Part of a small language model's weights: width 64.
Each number is 128 + 24 x the weight over its row's rms, rounded and kept within 0 to 255. Layers, rows and columns count from 0. Numbers have three digits each. The size before them is the row's rms in percent of the matrix's.

# q: layer 3 attention query, 64x64, rms 0.149, rows 0-63, columns 0-63
# k: layer 3 attention key, 32x64, rms 0.144, rows 0-31, columns 0-63
# v: layer 3 attention value, 32x64, rms 0.116, rows 0-31, columns 0-63
# o: layer 3 attention output (transposed), 64x64, rms 0.109, rows 0-63, columns 0-63
# up: layer 3 MLP up, 256x64, rms 0.164, rows 0-3, columns 0-63
# down: layer 3 MLP down (transposed), 256x64, rms 0.147, rows 0-3, columns 0-63
q0 070:102127115129144105131130128124147129132109086163132158138144072137140182125171111112078125110105105142157132119085115121112097159120113126117165097118136129071126110179121138111106148122087126
q32 085:114169133149099143170096151104151124132109164130133118133135145112096103133109080129168116129127136137093118107180099148094134126098165151116138134130093151147094082117115133118180152139160143
k0 073:114104117116138104090159085147118134128140130134110152131100134092134166146123128161059138148114120157147155135094138116155108149125135136132155116167134091151173177146127126141081094148102123
q1 086:166155155098055143131107148136126155137116143093181121174139116137125163138141134128157156106162121123113098123144113112180148145165129140108134120166169132119142102117116141116164115126116106
q33 097:094113119123124133089130143148124145142116123176097118119088088137100148131103107090070125140110139167155163130117125150141160128105127165143132086113132146088150108143076132123084121103113130
k1 078:149097116153067106143107135107142137123152094117168120147132142161133142101122088070127152144127120150097108121122109099139123166126147091151163098122141148148119134090137091148128100118080107
q2 096:126148124097139113134109140101076156123137147127136094118147103141136128162099121141159094147167114134131113136162130167086180118154152094089150100141155146130125122100139153122153118087166092
q34 091:153175146130121153121175102083127133122105137149120111115164128125117097135126152161079139123163122153099073146127138124131095148107149133190113096104102124154125110164136159136158106136121122
k2 095:143130122120129091128159163093115134143145089157181122143154154128060120126143105109137135148141160115121139134136081113086163097154135119154143147120156105139101125165153116104099146094103133
q3 085:152078141149152150161156151172127132131140114141174101108127113121089137133120113154097115130121123107160161166141144139149136140093147149173110127140179117114130128138166107098079107106152152
q35 116:143145141152121126108133134154175184128117116151099149124142095133100141149186138076133130136137107118160130144114115117131105131068156152148135140127123119120133077118155114115115180087160121
k3 108:100102152143113131143119141095148135113106135132115141124143128090067152137136103100148118090176160156127170151139129102148071137149168182110107102119137103143142140137156161118131124128140098
q4 093:134141118110144100122153115113106144133128146123113157114165121070154095131117165170159083113133105093102117135159153146109137087103128164112091159112135137134162102133159136146169132167129102
q36 087:113111149144135117133138133146133115159114101135134121130118130090127139103134173158108171149127139156130163104089159125165124174172143097153169088110155113133148090120111124145132119100067150
k4 088:116166132124117105126128121123099116157127162122069159123160112079149093162106143129158143114144122106112129148180163131143171142124121171127099115149136174140121162136125148128168138158154142
q5 118:124120165133113141117167144157144129082129114115160138125083104127137120105144142167099149114101138157185149114145135110149084156137132083195155149132143132149140128132087105126133100148142133
q37 088:129097102125135073141081161141104118157142122117107113106117096118136109113127107180145106119109137066134132110136157120092098097073163105136122135121119105117099083150137111104108128132129145
k5 097:154129123122152108097160104159132137135090139137129119151127136134137150127144156123069189112120125139184162158080145122161103148134097143120146131126118100182127158151130165131099149121127147
q6 088:141144116130151115143122120093136106122105144066172120120132149089105104084126125148132138085113127131106164104122131088163119133071113121120100130095117105133109096133085087111157158134140150
q38 107:129166134138117182139126126184167129096139141106119146163128160143130147149135151137130101106095133133162134107101151131126122132120111127131134110104151159051130113132116122127073143154073132
k6 101:109126139148142135119119175107142080107162141113170128137086127151117162127130121097185116150116141152088109102137159094164143129122139103159130160147104106124124150158125153111153123151078155
q7 108:152132139154140172156185125095167096090128123108127133093176118096116114095128118146136095130115122122170133084144093135122131120149075121132087135100133169107146119143122097127108140120120119
q39 110:116139124153131148149139098154136131135123143105128195120127152093125123099128142163091120136118149139132162139100166141139115149104131164145175104060187130110156112131093114132150156130143135
k7 092:119173148135105119128131103147146125123152095131115135108145100124171080125132161104134124148143137149111118088091124123143115156128124134125156132120173203106116107131115064116119088169119123
q8 116:151133118171095123113138118143134141166128130168140159156141105124142125111128134122129089160142111117110074148137170159101099103091135105175092150142147128101134076113149119085154116110110110
q40 100:125095122095126148118110131148095144149089121151112166195130126139148124144090149141131162114109101095143145138091141173070117129142134143078154102116127077146146140153129131140106118126127127
k8 114:182127143124088114113148109116156110155120076140136125158092092111104124097133096136156098117188182133166132119144131117112101108136116078128122145104101134132137107118133097089117119137136121
q9 081:140157149135137120103114163181146111139157104130158096101127112138157143098109126121167128122136098133160109088149125137134104085101128094084171132144139141144156132123097104147188150143154123
q41 113:128145110110133117098125124175123084161109086119114153159103113123121087102116136112126168172127139128176105130085142153103112135117149075146160099109114089150125099106144089109123121130121141
k9 109:162130140106140083131122145107128129139085065118146107133123151107127113087138132144092121137163129143166152122112087102149128121155149088140161107111092097145155121088081118136132142154158115
q10 087:104110127139104131132133160104100145148104092162159115129140121158126131127120116126091111075116092112098125130131132082132132121130087088188125156107141142119088151110167130104122124129079170
q42 120:154121131123133101124146156127139109090122100114187071132101126130149138165094135073129101145116163146159092128110150098138169089128139134150099128125115117110090117121100122141102096102150135
k10 112:141081152086125095122124141114117186130137130135131093086096121138144128121098140115111107108142106097129152162139124128161132150130086139125129132074124161119065126103135136161135161104103155
q11 109:148115117134131087112089106124172129149161096131169146135079146152093126164124119111116129108138125124143147133115156148110077090097138142149080117121106093137103141120154112104122127122119190
q43 110:123180146129161100112150092125130135115105132132121134143145141083098117080088133115098128114129090124096119156095131125148152140162094148075099114152127124129186123156103129093112137156135136
k11 096:147136144125169117117153121114134117095148137096133157118115157126125106145111091110133095159122137131135099124149113103123146111120190163086090165130123116164105103122081101148185147099138105
q12 095:162091114109122129135124088117137125112153117114165117133089101128138156155090124140126102136179169159127115092149107143106110087155100154106105114144142108133133124134156133194104162095122148
q44 101:123133102088110146087134127098108129124069117066097131120140162135137145130143108122152122125137110149143108140093138098129125114099107163138142118116109120148111122077096143190133117107143177
k12 102:147106104132132108132141121129131119162107115136105102188088139132123142142150115134080098150103156114087066139105162097151138133116107130167075151116178136141135107145135149153125143111114135
q13 087:099125152108104129126108114110161178134094168137099164139158129111105165181120126150127112142107121169116106133091165162125122115100158131136189108114126133112142128135106132092157134158106121
q45 106:117153119148116127121125139120167144108105124195145143098138102151103147130124076153131136141111114174120135125173130123130147082084121147172101164146163122133104150104154122155152108167132125
k13 096:119155137127076148125121127130112156128095183127128148153133165133131114165114111154145149108127122122150177147112109146096080083103119116125148143110159137121071153090127101102119145133088135
q14 092:110151117148137100170093128160117154156124098129130171126154151180125135138160099117140136114116114161098133111144162102134114163097155152139125105155095123158115099110153172175151147154132142
q46 104:137173161147144140107145134092169059075120145120133162156119141154111121119157091097164105138119157142121104106157084118125120118108131134098167126136132098127148152128106105118136136094140114
k14 103:105165169135144136164103130068140137113113139134155116149155176105157120115142092113133101133144121138075136124165143140114171148143125151170142135117128119185105131103112136175113149133133136
q15 104:144116153112167128103146162122149101096116140156142125099133128108114129131142134082181119154140145133080151145145084098124157127114129156055104110145129109108132159121114169103107134095134144
q47 098:115070112113132098134097110072138170131120121125148106101128135106130106085122100102129128119110125121053109131152114097120190153109141155109126131119101128127121165118132131136147142089127154
k15 114:074115108154116142130116153160138108115155158125110148119136150131126154126123102122128092126089120135109121124165119080155164114069142093125120141147146178104180116117151171121154099113134126
q16 084:130096120129099093139139157137128179140106135136152091120156122128132156094089106125114124116096133087125120147121088087177108122123112122147141132166115160128134097125122101130136187076148103
q48 118:127108131098143130186145175110107141093117122108113100088119129108169145118112137119162159106089083111128144118129108105173148117132138135132117148136107138112130104120132126171131204098128125
k16 110:146145147154136168114163106123128115146155131161141129119151110114153115090112132111136133098100106138111104183130119143139132104142114117105087124111150181138123203162148177144090126132115134
q17 097:125132093099127109117136142087143104151153139120090159170141149136157137136110125129133099147132158139143128162174116112118109122114143181139153122134156165105119101112167145154145120062087156
q49 099:082150148163084144086151107118131109145111128101172120173141152135161166125120114125146143119128104146128140126110135100143066114164151097104136141127157129154105147102109131167127117151110087
k17 098:106097120121123131110104092114149120133138102111173127189138110120166102122173139080130108150136156148139141148117133065077113141129095145109119144125168147133120126143133111117105134092104164
q18 095:123102151126130133143114143139118098084132113110091146127112157106117137105112128139154148081142160125116133111105184106141099102132135135110119146163111184117065121093122158104149132172096143
q50 127:118125140108116156127171134073132130110105123122154123105178138113114107043157117135160120138118139128140144135118095088120103158136120088136152171155111145169126141112111101115142112102132142
k18 108:085165125094124169161099137064091123094115124119112134128134129115095098103120129108143120120119147160085141115157121102157108137128163157092137150114127146132114119156089140137182144152117149
q19 090:168126154111139136128139132137101095138109121118120131142147136093127112055118162154134133157148165117148145171137128134135152120121155130193137087126112134144096105158134158136131117171150076
q51 136:156083106114149146100085146125115102094146120090114120103091122072106152141111118120145135147112129132092131087138144068142167087124119152100123122147076149131125122126116152143138151136102119
k19 120:156081138152140140173132122121109117138138145131122115128151167110140141106060134166138120126104124089084109136115116140098165083106118130148110109167126144096139124141179116157097135161145143
q20 100:179119116114147052118096139149113141132115109116167075114130128133162104133137131076156119108141135146105106166124139140093103133142153115132138109123131112200124141141130123105106128149127149
q52 117:144125126113151100104133100146108155175135131145140130128125169174156132149105132152093151132094086144112128129117160145150125150122161128158155084142151135174150132126193140146174119138138107
k20 122:130148114097143084080108164148137171093107118089153152138111159138134085128140127118119191099117132179176129108161139106151144090124123122132111115156122149139158113119151133138122127105122138
q21 092:147114116110164157128145096065110110121094109128121148111099123108115119101100120132123105140144080097085166135091125165112097135149101124093110136121136155151142152123104093087155116099123152
q53 098:150125106141110145104156149152130117105110110121152123165123117107175129143148142151161119161134135123102084140099126148100137136101117113160093149176142057133107134132150118111145122095189133
k21 092:142139131111068091091133123084136109113114128107119160128117093131107149087142117147143123153140113124123176146115147106172125117078124124150124167143162112133143108153120159113107171138169161
q22 113:107159127143131136143151076141114110160142101147151097136124135123134148159094105117117159105115092137140103126123114148097069113128105084141101088085147147153126134126184124113111106164147103
q54 088:124130112143134139154115112070106086133158139098159128178080155140114141118150120124153129120150161154125152164133101144101115115146146150126142065137165138151166140122108124142120116106176147
k22 107:149141145072155088088109106137133149119127121153106059152143139102120144127112099093156129125143172117129098110110077155143155161146141118141117147134110103117072132117135154151117125115125135
q23 094:119150099146128167131160108117168096085125112133114120178125176139117102135121115127172134105118152153137106141106109126121103119186135126157132144137131112151171168095109108150088111137139166
q55 095:166143121140142141093120122169099082129132102115122104145086104090106134124172135088091103134093156146147094129115123142144115132144111106127159095141098124076105128109135097113123102094107159
k23 093:142111113094175165118156143165166121099095136118109135121120157161153085115112107129135099119128148077097114133110120130157137123172076148151132097088133119122126108128124110162109147105133168
q24 116:120128115120168123097177138102135115110147133112137110103141182149151118142091128128096088138147174157164108122144084145120129103176106102146125114136108098102129106170131140143091113105119096
q56 096:153138111138136113125116122118108172108129138126113076119186146122132106171107100110141067137141089134157131106143107141084138133135123145139148079122095124113105152109114113131069150096137127
k24 097:153108114114139126123177163119109124117118112132103052138161137178091137155134162105117143160117118134104109158125162111119151097154094111116126138147102115126162128185140149119123109101111112
q25 108:121151117097179131138162157115104144095111146133138118154173154136114112135125162111157179096126154151128118123141169145140164116118091155138103108121106129111105178144095123172139146142110165
q57 079:127150097153167154091152099121110114138093128130106148150173145113119106131092155107144139152131160155121127100091094137094123088082100101127103093120159081103134127167129121135100129118123120
k25 092:105127110121140120124156163054120146113086124096147188118162118128095154118137116123109128173123131129105139113140115088144143155140124101142152129108112120156123113134143119173194143113128141
q26 088:107157099106125130141134138129102144138124109098150115109192151150128105115168116137158121123165179132141086113143133176153131117111107088171093128143158104171117143103133140146159103123114110
q58 088:148141138090117153136088138120128171132156145132122119129129100139111153165127141111168088124161117117096119152110140142112211114128141153072083130099136111114153153131110128114106117161116112
k26 085:119101126139126141137170153137057096144138136120143090141136093125103108136137127152179121134151115082132102122136120156117143139121142087213129125139121135159112102130144153146137133105099114
q27 104:120150117139138105155140115115132105156120116125171119153108118159113117110101112158098103134086131141128134103114110172130136136096136104175134134144211098103103147121104095110108109140120182
q59 072:127124133108133091076149072147161126138116145100090144135106120122168071144108153134143124101122134166118129079100143131125138105133137143110099148068122121135111112150089164122151140139114106
k27 077:124158104168117087125130132096136118175128096085144107091163119108091084125090133154139148152103148110135161146097165153162117118108118129114099120120148148154128122079144118134140158107155139
q28 104:101158084122126126137132142139125143107108081090114138137129101148118132145110094130115151114100104154167164143173100091133153108086094134145093096098115122151074112082123135127139139126149151
q60 110:122131123080159092104120112159148175126130131152132125117092127131129136151106143090109160113158102166160130122132145150111106103102117155156104127164133126131108164110174144164111112171081151
k28 100:094128095136168128127153146156116144122121122133156150140163151137140137167108125107117087116136106153143154139123131115124114136121107128195072147115083135103070129100119126151140171111170120
q29 093:144140165152138123142172108126093140150144131203145123151144115098128142168115105150120088150118125158136103155119066124114088096159143124121127102145130125085111109130136156159119111128149111
q61 113:108119132130148122131119116174119128126167177137145110119113136079147129128114148111173113112144139158116143171111097114152154117118126147075169134079076146118156145136130143169106152142093141
k29 113:107108124151146131153149133132140134135164097162128083121145111159180131113098084126116111154101140153127077122109090161105127107148133100103132144156138107164150079132174102131134102124154122
q30 090:124091085113124160138183109194130089158108140117129117160142150134122127122137154130086111136165172130082130151098130140108132092110118102125125101135165094130132124160151123135131111131091144
q62 095:121139121140146151160160124127089125169114138091097135160136136124124084067151155143096097115169131104145152167128125135152105163155130124104140130146126131160137152085109127114169088139157129
k30 087:156167102070125163137183111161133106152124141105130096102121131103090124126161157110117097136138174113132119092161106143113107123099105152099119108118155108124154150140160113115149160112106136
q31 096:145139156135109128123105140103118137073165156087141122139128138095145123107131160126135155127183125120145147127082130113144155106154152173106144179111086142125174181125104111140123142126139121
q63 103:137183139140153142107149077120103154130136143123181157166166131097179089093141114137134139101096119126113133130154129123169146135115162147137133100161114119136159133138163146086135114125106123
k31 099:129137137114108148101153131089138101086136153100161138131139172107149106119158116152104160121105111125129084111119158114134138124109169139144139145122078136135173122178138097129158086110171151
v0 117:118108124137163134130154140108133085158119143121124117133167114156092096127136074133110117134068134089138115115136091129107141166131158088121150156147098098134095108149114112110091123103170150
o0 098:181101098113101114128127127131109152118143125125138122113117156119150167188129159129180100131122128110127095129138113115163136072119090104140161093115129149131130130153147126174105130151139179
o32 110:092150140132135119152135128183156134156137083114116140132107103152127130109134121156093153113140129137123133134130180125106067126124155156146105147146118147149086125090169128109172121185113142
v1 088:142124099070104182165119111139161126120133134116116101131122152130113119091120163191131131106121087125139130164132169136121130184156092119105145116128119080149144103144110127119124103123136146
o1 087:144115107137126081129170131163072157161133110162099066144137104116113153146124127122133120112171114117166123172108120146158111107110141134192121125100132125132092136130152137140104132132108125
o33 100:141099166179146153124132122145159096122134137118171155136133152122165111120159152137110130153117126180149166098157126121111141135119186140126167172153125116108153158138120132129137130144184152
v2 085:139128125116127104135115132097116061121179163101126130139127090131152168172111148149159151145133126154162104116157105132185098106129150188123127130150130098136142126116111140106131112130137093
o2 094:142115134128130157086144131121089152136090124149145129103143157121134092107114115076130138155132152109122152111114115152068155143118112074090127135139114167136122081153130167163096149123128102
o34 087:143114141150118094125112108168173170123134119108113134122109123154109183088140156126174121097130105116151152166119138118122120157150107097120142098097146162143172150132120166149147157090129105
v3 100:126154158112102155103108099097123146100128132150162143109110167129157099162145137117153155115158145138105132107076177107124129180088149109105122117123140135117105166120130156132118179129098104
o3 116:108122110123132119137137096103118129109123105101074133128123082124088133066108131125104130112108142108115144091163115133120155126168116131111101098107112106157154090109109119087128076120165094
o35 100:143105165083162159130113160123130077158131150160145097151135119101143142109122113141136119141114140123129102113125083133180094111118117113084147146103127142087104121149096123151119162137074144
v4 084:118130134157126093123105120117148119094147119106119139095177087088119104131129101160134112109138140142135159167152097114122174114116078130150152154141115189184129151114131141126162127150116137
o4 096:112121143107090139149143122164102130162142077132108119177072150157104176111127118119126131126132130173135123149105085113136086132149163161098142135129143082133121141124105127154120154134118167
o36 087:124146114137157132102160073122116126153111151150113127145134142130149120182132157134129112146121140082134155136117172184128153093197100118129118088126182158122122132129125113119134134122159125
v5 093:176103118116120131161181135142083091111147113139123114142138112154137119105142151093165151127127179103138139148106146142160107143093107116120093144159127171135120104152147142086079129122132139
o5 110:091150128082141143117089130101132148159125149138138153129112158097132113144087093101115142108078091128076103115118134135140162112123092156126145083096096147119141102150134149165146126131118100
o37 082:088135179203121138132139116105136127126134141127127116141153098146098121126129118168139103148136119152117120113115114157119108143125169125166139181112165077094115155097080129123118113102138124
v6 102:119132158103142123151132110143124136120142136156159138095179136118090151108125099139100098129158126154108164149120075082182133172148115128125134169141096174128160135134138143102104122133100138
o6 096:155159143135142108119131132132095137138149138121115118121084098148188085151111146108143181165093119118140107132172156148116089106125156104123169106116150090171116125134139109143148129099118146
o38 092:111128095112156162136169101135126117127120116100129172172141149113094147138104149158096121104135114115112157128116142164098158149159111147105121114083150087108119115161080110160137121146150089
v7 093:104107095144082153098094123170143104126157103111135142120170114185153157145129114135124176124133125129142143102121150147133117139082135128132121137169123171124153100081154154124141112117088139
o7 100:110177100135104116133135125102124103124082120118118137100105129101100109135131127101116095081120069146080146137117174134136110157151107139111117122116116077128110083139134162143086096124126120
o39 093:134109128137115136137150137136109161115129121158144092135129151153132142106144100144139167199110134135160118127165068121130152085136144097136128153147100178110134114109157086121158162123151102
v8 099:105138116181120128141134127157187109099143113145151146157147129114130103116146092129110110129106125152159074095120086118092114140116163112144133101150088129160117096165162099124151147132114149
o8 102:144122103109121109119157101138107102180115149149133119138104114119147136140129104165116128126181177124127130145118168154143121085165107162132101180112142121147128195142132152129112093121139153
o40 096:115128119124095136139107181143087128123107079100123129131107111186137116169159147138116126125110124127069118135158147114143153132107082119170154127138151136117074108107117111127123119156130168
v9 099:157126133092166173100123117103155123120135117160099136141126137173131147130127113136107130097155130114144114136123146169147125145106067177124157166122157101112144159145084081125164129127130101
o9 087:108142114124129132164134153144080138170108117112139081113093127115147097120181136120129122136071111139110135122116106088150132138148167084165127129132101117116113104115180119136093161126121164
o41 096:094086164120089067123119114124114163106106147121112125099135088106102141094112126115145126126147104133106125104161111108127136131082175146097092152133120134145135093108111173118148134121126084
v10 094:126132122093174117126131118133111110106124091152123124132142157104153157109136134128092172140139143132141143117101152126080052105121111139131131173076134114142142160156135125133165114097094158
o10 108:089128108124129162142109143108157121100118126103138099152047103136148105165122128120139112129131106135118107090126097107154152096129099106172150140157122145113088122097141147116076124119158149
o42 095:144163136136141131143122118094125149144117170173111146147195128109094121132141119124190108118138136091109103147132145128162141185121134141108109158124114082132144132160091110124148158150110121
v11 080:137161104131147095095133106142134131142158153116139160091169122159101137143138172130146098113141100122136129194048135106134109094143137121120118149079111126139150108147136117127107138109134136
o11 090:138100151127133180153157172140191126089128120146119082120101118076132166142138102096169155144115110148134119130163136138095106149131133128158140146154122146127131103121117114137094110149158098
o43 080:125154130177110127131116099108131098109094118115125163137076125145109107113113078143091120112118169171151117091147105146168146115153110098158110123110171116101113156130082125131112126099138132
v12 110:116156110159146128115078118150112156160111151146069124147112154093176131119121096079095124130138088099146155138113153149169135128134134142129096095123106154105133139119149115117154154127107091
o12 125:078121149121116128163139148116179089118136123093142173100124112150093115115132132160137116115114179161086137091144090101115146153098151115130139157144150130126149140114112159134153086099136127
o44 088:187135116097139119105153133115087158094106131110126108149151135138142124111147142142154162137159102126181161159117140143122120139129152064121151124106115082134124098139101073101127142146138121
v13 122:158110124157147122156098121126126117096146110127109133135115127162130077141145102146153092139146132138117098119190125099093114116121161142081117162157121109152115099127167099111159132103179102
o13 135:080146138145118090092179122112121154128095151126131142114152137087117147098114135112119141138163123120159158129090098140139135125154118108124137111104140150136200147147070136158099149134111114
o45 103:133099146136103130120091156155118122154148114101122133127077105157127145167170122114142119094127164106094106111114165114131133133113166150177132148126127107120061120117150126104130122132113189
v14 096:114196110158154134113117104158095158162145099140097150107154153104091116130121101138136134118110136139093150110153095156131081134069111172136158134137117149129126131117133134109157161117120145
o14 088:154160136125091123153107127144147102123138120131138121163124132153121151157136120093137120134099117131128118142106113119143163124225135133078164114121142168135144129165171132148092109123099096
o46 100:145103105121168130096177120123085139136112148137118097100139146094138106079085141146171137138187133099170126149133128142116162108091137107135093134125136105135120107120124136108112134157172140
v15 093:125129125109160101156103135114185160108138136139088121095137088111160170121121135113160092124136155144162171091130106126109149104125122143102111125139102156067118129113134152148148169113137146
o15 098:139126141109146131127143123148107151129116161109147158144189142152093149142127139117135140132103138128143090184152126131143142179145143088136161146168115087129155129094146161117156141094142078
o47 106:139126101119158143119130117144130143192140101147119139139116126155169060104164141111108128134117105113086097113120128137097147131122133134103103109085147136137158138189134107121120089158093145
v16 106:084144146116124081145108168159145149153149109112096099088145113133137107159065127116162135099152145105118130131170119127130141085143152135141107118095156162100117116117111123168166122123115130
o16 111:133139121094135132095127079092156141091095136096132127110133124103099179111119100100140137129128114103134131123101087107141126176135130113081143106149118079153148117094108137092132144083150115
o48 075:116144134177134126146129122121080116150169115114105148139119072145126110167130136133093071155129138152175127129138153151109118094152105139145094154117153146126085159125157105110115103161140112
v17 113:145115071112137088152131117152145115147136109147093176145069098125124153130149092139109168117091119110137115145114153116166134133116150093135172122135125107112174132154112152102151128112150147
o17 118:138125132156122134148111141130129123092111117139172094113173118119158100130144117151137131151144141180137140123120123119105097094135113150181110134175112167096099145087186151165133103144141143
o49 087:094175163124124143085126105129137145103109119123129091104106121143136167111115118110128133160152120121140137143093137167103140108109136126129117102043147135184102091122113121121115125102101096
v18 113:129141146120147119128136143096141117116158131147131155143127115148115122119114096065138081190130167156114076153138120155129128169173130160108114155133130151100105086113127112148143143110116090
o18 104:121112133118158123106152127114101130099105158085145118094149156113156122121087157169147165149111111127142162079146096132116142156090162109119162124127130100126154136151102128129155167138180109
o50 084:122131160088112142148069165156124171168158116154114107148108112140131101167154105157137146104146117123093130145146168108164138099097150135156131130139118150143103110116147164136166102148131145
v19 097:113153147164146129109110135169106168163170134106160124128119111127136146143054118106137149115126163128144128137134107122087121122084126135116095129129104126138113109054159130124111162129112099
o19 111:117136136113135181139112107057144125105120131151087141167158124126110122127150145133153138129100107134108148101147127107166146136135141128075109109098131131112160111191085161115137156115135111
o51 109:160106112161110094153177170177107132167123109100159126076141163120161096132133124129142123172134139125146089130144136154122127131136131111179129146155138129122110146129171097157106115143136145
v20 101:164114133099131129110113166137126101108155124147155069115128147136066150120163115152110153159096151098115163145152138110139118091124154117120146156135076120137133157146103110106105090110118147
o20 101:117136090128137115163141134114113109150106121127131095129146138129179159163143138107133117124114100106121092073109181134148095094097079115173105089137146128113078097134130126135109147144119135
o52 100:141102150111107142101125112136128142103152130118100207163114078137078145109105122139112127079142159135130140164114091147119134144150143137106123119093167114126160154151134142146119122149093096
v21 086:118138119088108100167079120141128157138117164091185115130143143121126130141140128114163093102107155125143111134131099169098106148104110116095129145145101185155128121129140113082159158136129109
o21 099:126095161129127122083137101096132138110183109141113111152164105117117119088120117101129105133110089084114088143114099090115120153130121082123141113119123153127151097162133149150110151085148089
o53 089:136165126108129130112083124148076105127122164136143167134096132149175108160111142169148153163129128146137162115125146147157116111078074117127135115090126119148119131141118160145150107146105166
v22 104:102153112165116110084122129160123128108148137124159123147131086144155112139086144079150111123151126134094148151162116136118131135121168166094125113137164121117127135113112170125101130124050106
o22 102:127121114084081108131123113066135130110124091136156116118166151108092141109136127147102140145160119135154152070116140117107142108116097109091150100114155127148143107154088093137153126105144095
o54 089:162137170146155172134131120117088117175095132148059157122087168115112112121139113113118109132072123107116114167140120139141167121146127142144125138114103110097116129113147118138118153101167143
v23 094:097106095142119117131126111121124118117129100135110097127112102111152186107153118134086126127114142180156080113142119127094166120125134104111165133122158104169116116141138141164185162097105108
o23 100:114166131129109120122134160115128109132136137145188129147129147144143108121164135107133120114174125137109138119125127126145093133105149107181113117145100128174107126099075126090153066165148167
o55 081:152107093116149109110132109161129141155159167144120105135134118134156117118133127152164116174146108093144162123129138118143153141128143111137110160160112194090122123122194166126108106097150143
v24 099:174102080127152109131145140150170143125124143134127122124131107104124126112135109118146122146145113130178146131084136132151083131190132097086108144179123112125177123135134085166137094120127132
o24 111:066136170120153148123109108126086140094140130105068082122136127146169106135070146106107107104127118139098091126126117116128107108118116164145125117129121124122087155086114115147122119111136107
o56 107:144137109131086090128117134131138113129124066123155174153105131150082121141177121140158134111132149144139127114123142087126160149107150091129142103088142140136116101118118138066173132137118159
v25 111:098124154135116133086151153100120167108133159097148159087113112119117102136087121151147082093155109098157111115138085113120122103111119140122137122141138108115136108164129098137164157090172097
o25 118:180135136134161117121125129103144104142129144149138112105166121122121141090136103099134152192106149148127091141138094115124156131159144094062085145125129106120156127155096097129111116091143123
o57 102:082132118116094091144132131158142156114150115131145138127112135133113142129122117145114152095128120158102174134129114146094093134118146135188168135131123172156112107086151159134178136178093121
v26 113:111160113154094167090125143085121148127119090133092119095125090122129164137153139142116136125093165138096070121138134106135140159124134135103140134113134130108159153182127181124129106154100140
o26 131:144120107148157102138106121170138115154102116169183138153124144154141136135120090113082166116115117131163146147140124147103111063103141123177127101147099114152108093099146109120138129110150135
o58 103:132137132077125139140142125117109133117155141119080087126150136140110123126115156160165094168154108107120169142126151146183151147124087166100080147132144153092125160136133117122101154157139147
v27 093:106146077157157097130135141104146155157138119179152141131151120124124105139082120136067084092150139161155119115131128123088110085142109140106125112130163136129120131132138119125128103169147084
o27 097:095114142125094144140109134128172122107110142075140093117120122135121154110150119111172149118098106153116160137102131094120141145089189144132143113155166138108104161117157134144100147084109159
o59 099:143140126159110125153106137114107095133128131132133151100115144166134097147139143151131093145134175082110107142156146138170177126132073127174097139100120131079125124119112102109087139116150164
v28 103:108168114139166158115103099154155102103084165131130093147107143152140152084136147102098162086142147148151121121121135147111146160089126103126155163099093115147120138124128153104119142164154144
o28 115:100112124130071086106123131121118134166133085141118135163106112118127122146159089145110092104073129110108087101126090100132111130110096125148116093144131169118102128141163111133110114130101168
o60 086:176130114118155136131151129089063140162127139111078132113139140106139089121123146093110124159149145126123131106144159152150153126183108133131121123109129086147153134137104136114170147093155089
v29 102:139129155160125185123166163118110117134134171137136163156121120140120143110103122164148145114126102110156139088114173106142077126141105102148128137104142123175095104090138099088133110128126156
o29 109:128105098108109112113137125098123109138124121137098114121130097094146110152124158145150116124139133113085121166141091155145146106134105165139110110174114123107173131214137176140120106151151139
o61 088:140155118140128123165109117142163107119107135074164146126103186162124156111131132089092095106111135151130121155146142100117133170159162107096168138108124126132111123085093097144141147126148113
v30 097:127103142177096117119104135126141147090107119137114126126143130149142143134165111103132166148063131117153158095160112108149125098100085154166147147159117139183134161092146124146109125126106135
o30 098:093174077107131158138116118152128105150170131143152153106107124096119143112124135157138108134168124112103128144130177135136136141161132128112099119146147140065143118151125159095151109160165168
o62 090:158083151147131072115138137114079168123124151128132110144124165112155115141127184127119138134134143168132139180116115110117144132110129114157116080094119126157153155164132129157122107118081115
v31 096:079138099098141176140104101108150132099111095124107104075138099127134109134130117181144149159122075143155120131171177114132119117113146133133097127119152130127171113105157126132135134160146126
o31 102:135133134161153085125132134163130155163095144113156132109148129125138154086084114087099095126165110157109141114095083127096125161105160126128161154116130091149102099129154137101109135103112108
o63 097:166068103137104088093110128112111081122116128131112122161117112124094147151137121113163140154106163112154124150122108119102145111151097124087096097145115155114115139117101087173112106120137155
up0 109:153103116159118115145167113092095109090109100146146131133135089081116132091178105163090078131140102133132115179140125154137144118122075137146085116102136121130128135139116119146121155116137141
down0 103:125116110146167123141122130132108156145101086136114148120121140125162122074093107117128122123114122138142142130161145159082079153101130137199138175107127117122103102085113098117097137131125096
up1 095:142118141152147117122125131119151115118146141104172161101144138129122114138154086116096114196076150117124099124134131149095181118115130077167136155158146112129144118115151134101116107113166094
down1 086:095131097097105147135138127118121136084111130142116124142134135088135151099098173151133129091133088112184160120102113150134137146159136157101187111102119174122121113124141138146127175148092130
up2 092:131146150135138142152181145122148129156156110103124156137130135122158112153132158122095135124101132138099119119140191111157159102115172107133123159093142107083119090129146081097142116104171148
down2 093:069128137121123145157117134124139146071141138104117070155080135125129122146093149129147170135137107177124131110104159140143110103081132144151170107127141141111141131094159122152124157154121132
up3 106:109152191158151149118105097105145166128130156116112164117149165088088153115132123146140091105135126135101111123056104126141085126115125117138132143122144115140130121127158135160162102117126164
down3 102:105160131124117145144108152161125133148125137132113132105124171125156131135109132122118111125102074132097133132125099124126141107141084102096185182137131136124089096060135139132102106122181131